config.yaml
num_attention_heads: 2
head_dim: 64
norm: "rmsnorm"
norm_eps: 1e-06
parallel_block: false
init_std_o: 0.0
init_std_up: 0.0442
lr_mult_o: 0.861
lr_head: 0.00319
schedule: "wsd"
decay_fraction: 0.877
decay_shape: "exp"
max_seq_len: 512
train_tokens: 114200000
Each number is 128 + 24 x the weight over its row's rms, rounded and kept within 0 to 255. Layers, rows and columns count from 0. Numbers have three digits each. The size before them is the row's rms in percent of the matrix's.

# down: layer 4 MLP down (transposed), 512x128, rms 0.17, rows 359-405, columns 0-63
# up: layer 4 MLP up, 512x128, rms 0.167, rows 360-405, columns 0-63
down359 051:108172127142125141136088091132134198105126155105149126120140159110129141112139141128125155080132129126182097106183147128146107121154126156119093123104150141133147099096125188109103097078090083
up360 095:133154127098131124131144173137160109140127133133149112121132114109107125134132123107167179150073094106169140100112137116153117089119158152129115126175127108137116106158159118141147108128143103
down360 105:147142130153125106079121112076107109138148144153115132117148102121115080115126110080130168076102124121119108093103143062113128170106137120123108098136126103150128116133177097134131152117121128
up361 103:109144166129142078143128120116104122117137143093116131129111122140120110169116101135138134093125071098132136165113153151137146176138118132095095119103167122150101134128081113081123139133123102
down361 103:141097140109149119168088133180103142144123110121108138156145161135154148138118122143099126094155148134138096087157127163108136168106145103145092134111129087116169114133136140132081147130106130
up362 111:161143105179154118107126088126121107137138116117096109126091134135154148129174094129150136096139162163117111146145126117116105149152141122150154130108115120118135128135139185123118132128132147
down362 105:109142090096108143105186117106163136189099147157130126170141118118155132104129094106112123069117179127123113109091113169157144125122131087138086116123102128128123140139166130141104074131127143
up363 116:125109141122149111122142147148170150110106145103097129148109127157186149142122106089163130151121107148143135143142106119151189105122112158117110123175118109111086088119124085131159122125143115
down363 117:157126131112087204119141132151126112129125144117122128085186150120102130160185175112155148115131141118155110132100135113129116137119125113161182138151110102118132135125093136087128103140129116
up364 124:143116157093139025112176121114125099117149151103107126124154120175129106147130122136136138154106084157140110186155156126139099127129115128125139153089120161090139150167119108150121121137130126
down364 115:083126116142121147184117110134107115133137115098119175114123157127081195108120161153143090134107103167141125145155096136092115130109102087110145147154150110080123172161077144125116126143166103
up365 030:117084162148173093092095109125121133139131124092127129116144121129152130134108163128136136120121073152157129146164114152127137124144116104088122127112161136094117149127170150091146109121130133
down365 042:126148168138099117110151122119150101100129132090125132127125115126144153127127048113153087104163183095136118105108139115114100136117090152150090144145107117122115131071100123146126108135080160
up366 049:154116128113141155141166121138138129132095140122145112165088128151098118126110125125132146147098091144179165129153125124098123129150080114100117190143108117078122128109163127106134118126155152
down366 052:151143126129168121103173146163122165132141116148111170118127120135128132125136100129116109079126135146103089085156141125140198142157114162153083136120136124141177130132107122183089128115167174
up367 040:143110170118160134148143118130151110136164133097122117127111159135171101127103106122150081177087147096181137157148114135109070125177111108122127125127112131112151109119150140138135117163097106
down367 037:125107185122118148152118134154169150100102123161127144092115124132129130125183119143110121139124153096120105125129083152135173094111107135181101152116150160111099129121103135140126140127150139
up368 116:124118148118156117113150107103124147127155125118109138179138118141133130132072139090137128119088105155157096133160135103137125140115149111145153139128130155084140105134150148183106103155115137
down368 112:096152140091114139120128109139149145135098111132119147153119110143143172150135109150146160089121122115116128156134069104118152149107124138107132179106140100132104089131152137121138142095171152
up369 116:205168106159114111120101141148105175136120125136088131132114097089112138104137143125113116146136133120133143102158122152115113153182134136102133140165100108173117127147122148140149138108160133
down369 104:130126126096114111091093143135108106150170134159137117110074136132117129114125135110091127118132118116133097128161127106113147119146138135204123117135125126143115081137145114156117105127142140
up370 115:140134143132157164102125132107141153122117094127123113139123100113130171097106146098135161127150071148124100140143179114061149119133140100151151146148087128129132112109136150143109092143096149
down370 110:106116157136096113137129128161121107145137154159118101135132137159132091177166139115100078091142140076114104137104116111159149132161131143108137126120114129127105114137074128090134155123071111
up371 122:136112126152142067109140132106121120185128147111159169128095104134136144137152105072142106121147120127104179150113136131146116090101152130143132125117136144117148097146171162116142096132150161
down371 121:131137129148112128121148114135124155163098135113144138108102123145135112120144138136148133121106132125095133162103166165163127093154136136137137127142128138220134133158111108120144103154056160
up372 125:098075134156144086134096141131123161157141165119147128121113130159147111152138142125157144134126137112093098126122151141148130138105078085108118130159116133117131108161128139117162119160123117
down372 118:132185132158128107151143142116114156113142127126120148108125160095143146161114131119110099087143160145090155113092139134131102129142142111111161153177116103120133128120097079112109132139136146
up373 107:187113122174112092104133143089139137159143117120092147178148142141150151119141128090161150147137099117066128118143126144108105132124123106126131116156119141108126137158139145104105111120124161
down373 105:147131139146126142112108139136074150128141100161113128127120132086108105091114154172140148142138119114157140131151090124148105129124107135170145138094140118089161120135141141129112151118128158
up374 121:123138119140137076089092087149094137126112132151105112138130075122120108130075134135181154089150131095122162158159166121106186167100121093148162141102167173123107100098122141130148106109137134
down374 102:120099136131124136180113074144121139156090107145166127129132107180116112091158135128091097123133115144162141123091169144147095103130130156137133103109081119119154103145083106124141094131131153
up375 112:137103162141117103168125131129082126100144089088085139125099110174097113112122144107124135091164100133114143119147132148161154125124164102122146131150121113129117107085108109125154120177075132
down375 113:100099167126091111141139090141108108128166121132130125168104128131122130137140108145128133117095125125165176166134141139088134121134153167108074139131142108114146103117145139084122133141055103
up376 120:099136154137114095086105142147085134145116132093116140129130074134134132150147156118126109148163110127107174140123147145096133149073141105117077118133119152127130085142124120097110142157133125
down376 110:125098094099102129134115097135132142151127139106148109170160138186162128112166080132141087132142121115112177140145145128126123154148151094120080160140109164153106140132132132142156118142069153
up377 121:132073112127130184080107151129151166101155133130145119152103159130100148109074173117141115133166094120136136076151120095107103110110102104122104132097116145138133124097153133152133128149136107
down377 112:140187141150120137166161129148143103146152142133132139110122116163107098104107138114127088118122131120115100176126174133086157121106134155129126083099158142114107111121132123158113079084178157
up378 108:144122105157090114120146151127112110100165153131109096078131101102124124120152111148109153143109110115137119126153141115161111121120124144109139150108103086130143170130154109147164125117143129
down378 104:132131123139140110092124151153146076157126126139098120113150158129155120114133144106120150067150147125109115141132120096140132141111128129158127126123154148144113148081137165137099123125093147
up379 110:051133099173165111107105156108113135117129138090102108138093095150155131100095144091103184107115120159103136141118125137114161132151152121125134085084140137147142124169150105114119129145153135
down379 110:141072173149085155140124110150133138097112100144105159116145139176132178183168124125153149096110129105132074116156159117132139130156091162163117151173141097119138131092109146148120137154125144
up380 128:157144134144113128136092099129171127125122106095177125159168099165121097128163117126149130142133170107146154148103143161123132132113086144148123166161173163144098106113163112131139127142189137
down380 119:159096155133094126101118157161164158122164137140089119136112175108087115119108123081116168146134153132119100139127107101135152133092157144108139089126111152096116086091130156135132161125121141
up381 116:144069158105130116139154148167138123096127139117143168091089156130129134149131104083150088137114100130135158086120138185125118115067129114116144121126138129106177148122119173128106137138150121
down381 114:114136124098124128084134112123109133127117157170124104139110152098088097119104154106109133143175079099106119096092111152132114096133143110107161121164133100152122083101160109187082115126128133
up382 117:171091122160139127161113121123113134129096111132147061110088142112138096079116126138169085106120117118164142094125116142133115143125110156148106173141143159122110106130141131099133156085131110
down382 110:125124149129132142145143123123077122121178149132095133122185138132106111099140114158109154163136147125131112166116146169121114212087102123124122126093119113129147136057156107127130104117186135
up383 116:158093104121137097103161140125156152084135151138059187114100117143082119148148144138179140111134082124121154130140119153137124137143138098093147105103141066131149149125094149107127159138138148
down383 113:092108128131121131140127084131117106110139115101105112099166090138097130092139155125087086187142149132125127161121153128123116131181121189121086103200164126113141144125134123140149132106105124
up384 122:163122143133105105120165139067126125100106066103090131115122174135100089141140134136123123128125126160149151127112089141106111103117147153164147165103121141096140111112133143147126190119149060
down384 108:087107175119086133152100094137133127154117136094120146171154116099138132137128112145097141154131166169129134116114161145134102139100109121132131129136123176122132128168106174148106052094107137
up385 077:155117104107127111147158158123091161145134116111134108096141097174092138117100162131168111139130105138176126107139109148152096154157103141123102160115126125123151128143138115137123102190142102
down385 136:101142084135139121102113111139130143108139091139156132146112113111159141125185118142155075118172160131107132128159129099090108139138138095169152129163115126063130141116085117111151106136153132
up386 039:140117143133146149143096120118107133117165146106140109141141147107132112128105104120166135084134100174189182139160116115119105099107102130105168163128088127109146113095146138152121144153151115
down386 046:118134120156061130130146145102151116164138125103134155115153122121109113157173108126102168132134145137119113140127104148117136145131096145154091103116189116148126108122151074158118178113079168
up387 142:152107140128116144172098108130133132119110138117119136137111099110080140137112155127158135069128112162135105095170131135087120154126050117092050120140117133123148106142107097126145100128158124
down387 106:116125119123147143110114162107145116100119162128131160140105135146118154122150158081112141111165141083136132113136080056141110133157113139152141122146149140109128134081143050146114137169135119
up388 056:157115106115155121133118121125120168136150106060103143141109113132113155167106144122121097151136127133179125118121176130093129146147129096069130156124132103133134121102142150096106112152148117
down388 076:132145120154140128122122114126110120118128093130133123111110113092116120137160144116083095155142140088128102113122144138115159166130128064148126099101087171098061160140133153130121131169122171
up389 123:177122096148099140146123112121129154134159118115116123136134126109111137087132120117143160140139132090118115145131117159144113126174133165138161113136101100146122131104167120118090137141120139
down389 111:111124126116152086128166129218095111139119112123122156127126103124103162151150116157113134142115136132113163133073171119101126116162116126177146125106080107127092114130127123142081147135099075
up390 071:112098124162180124108143142135127152093086095117155085160104148139100149146142134090143134132150106128150137151132137096162125138113126107128161143126150122085115098143136137137172125159111115
down390 136:142154114156108083121147129113137140122130102108086155145145118082127156131083138128147076119151115141098162109121124131118176121120139125138136139105103113099107144144170104122132118145098141
up391 121:132098195122145093142127117133124110112116165136096143135112130109131164183158113102182121127125146159129111176190117127143136104140121146122125108134115127122107146137126112135134109128181105
down391 111:102185110144135160130097124114121139112122122068158144112110146148115104111126139127115107115124105139142162154111093068108128163145027135123094122163135115113129153129099117110167099116117107
up392 095:164087089100135106121100114147143172155141121102139116187096143102095130112135142157096105120102124105135141125096108106061123137161172110143100148148167149094111098116129162137158109134169127
down392 101:114143141139125162126144176145123144101112109139140124168129147127112090138118099133078158147131122150134125130093131095121138115131224148118077163118138142117087141119109119147164098123111178
up393 121:113114100127172144125120163167120155112105130157115129112101128141126080091144146115148107123143155142122134093151143167097102153159126155135137165132156122090132147108139152125164130122143121
down393 116:114077124113113183096111117147148129149134103115175150133114088093120153149123120153082127116124093169146172133127112109146128116065142164108140143124123146119134147158150160142096158146135111
up394 116:155126097087143145121112125117154104124119135101120124154138082124134131135146154123132166123125115127164118091113153137114116101126065090165130154157101085150108086140132147149140148185174121
down394 113:153118173152129127104172134134116134110105150130122086136136112091120141145158115158123110120103124130112126143124144102153099142107139145137124111123105144137153104170148078134122157108099143
up395 115:126082155128119140130104127138140149180128161091112111103130119116130136167082133128123144154147131127139116180114114135103127120152104110095150146047121106140136101133138114118159122159112152
down395 110:085126153093139126117147155138107125138171135132118081118107152150105099153173137144106158094155150136121104116192142147159188162136129136133143153142128107122120139155167099137141112131092087
up396 087:131103120149135113138156186097165142146109128126133131159106157158192128139128154105182156130126100155173172119103107148135134160104111128108129164095142138123130105108197178111159142128164110
down396 077:146091124133139128117117109175117104137125137133146107150132167120124139149194064128152115132137105142135118146126166067116136117135101111130121133123131147126082116125149089118145099107156133
up397 119:156143114170168166187148133149153137132118136087135164131109128126154139106125135078132162152144114168130145151105115159151137127142097100118132105195105111146153129144128109150145135093136129
down397 117:129177142109071103084129120119150115152165098120153157145088146157127163096074142114116118136146138145131102103178193068121125082161113113134121149132194120150128119165132120110090130141132157
up398 107:102128157129102121125130160142111155113059175109097147132119129111115133168142111128150130117075098138077144139162158132107108103136116096111112155161112122087083118141112077086096105124127147
down398 100:133119139131120146086088090145152120134113126128119129143158070154089132192168158063101112112138128099141103106117131121151138094175137126145148126102135159125133105089167106134138133097098139
up399 086:116113091102153125124100121086097114113135138119152120134124110131102105123092107146118096142152120161189161174163126156129135121092078130110141135129127135121114127098177143145140130146129090
down399 149:140084173141079109136125128167119134126144116161152151121114107127130123122109109157118099108149147161091168093142149105147146135099109084189155114121138156133119141086152119101091115122107122
up400 034:103109104144163119141121112166107127159112125083113096104137123117116132159136130117151110077125109125168159138140092123123114145159112122121112169161115156106163098137143169121117118122150159
down400 039:138122139120130124136147102128139099103142167125138146136172183126134131090112161113119152162133069122135118137158098110159142098119088124123126129109111081134093114139092091130103150152096104
up401 099:134074142180126112120125160136125136134142133091117099128113111174160139140168133128128139120119131145125139169128106136127145141111119120130120149089103143084121117167071100107113113141163096
down401 108:125135130090135128115141114143138142125130131151109108096131106145087169099084162152121128106123118139109097110116127177123130121178143121102138143141106113130133103089101099157145167113117130
up402 113:095102143127134101118160081149083123145133144101120120139120148129122171131148117090124143132099157119128139178125069135113140134120142151099164126085110120128122130118163147134158134114139155
down402 111:161134158141125138151095130082147120118125111142167155093165133168089126099092136170115128145151118121092074147148147089149096126148128160133135101141118155133160117121112117138088113129108133
up403 065:153100175102206175145154163147149146126106112135119111109088149100111126150103146149164119130099127134175117120132119167109136139111121157069130196177133118091138109149174125121124117135126122
down403 108:108102161124120153081108114132129095114132115144108144115107116112164122096133076109071136103127195150158111114155100085089099162113131147133094109094113109141159094128120132113164158157154154
up404 143:101136114114127113163127126105118129133100123115095127133168151085134168097114116108146102104123109123155172102155123129136142135110150133139111175130114119135125091149122149130121148140125107
down404 098:137139137173174105126115127170119120122108181130114147108149092106173143114118117147139129121136134124099140098098187116087129134148110115141092099114157105149134082155059173131110105183165101
up405 142:133131172107108113157137165152135128175135190108149137128142124136153128175133108127168155158135150133103147139112157132107089180091108160099134113131093155170155151102158121105124133140132117
down405 099:109120103120136120117116172124120133148171134097104166100117106096145144138144101137141097141200114110158137128099115145120131088132110108141122108122125116137110138095095136091116147133117140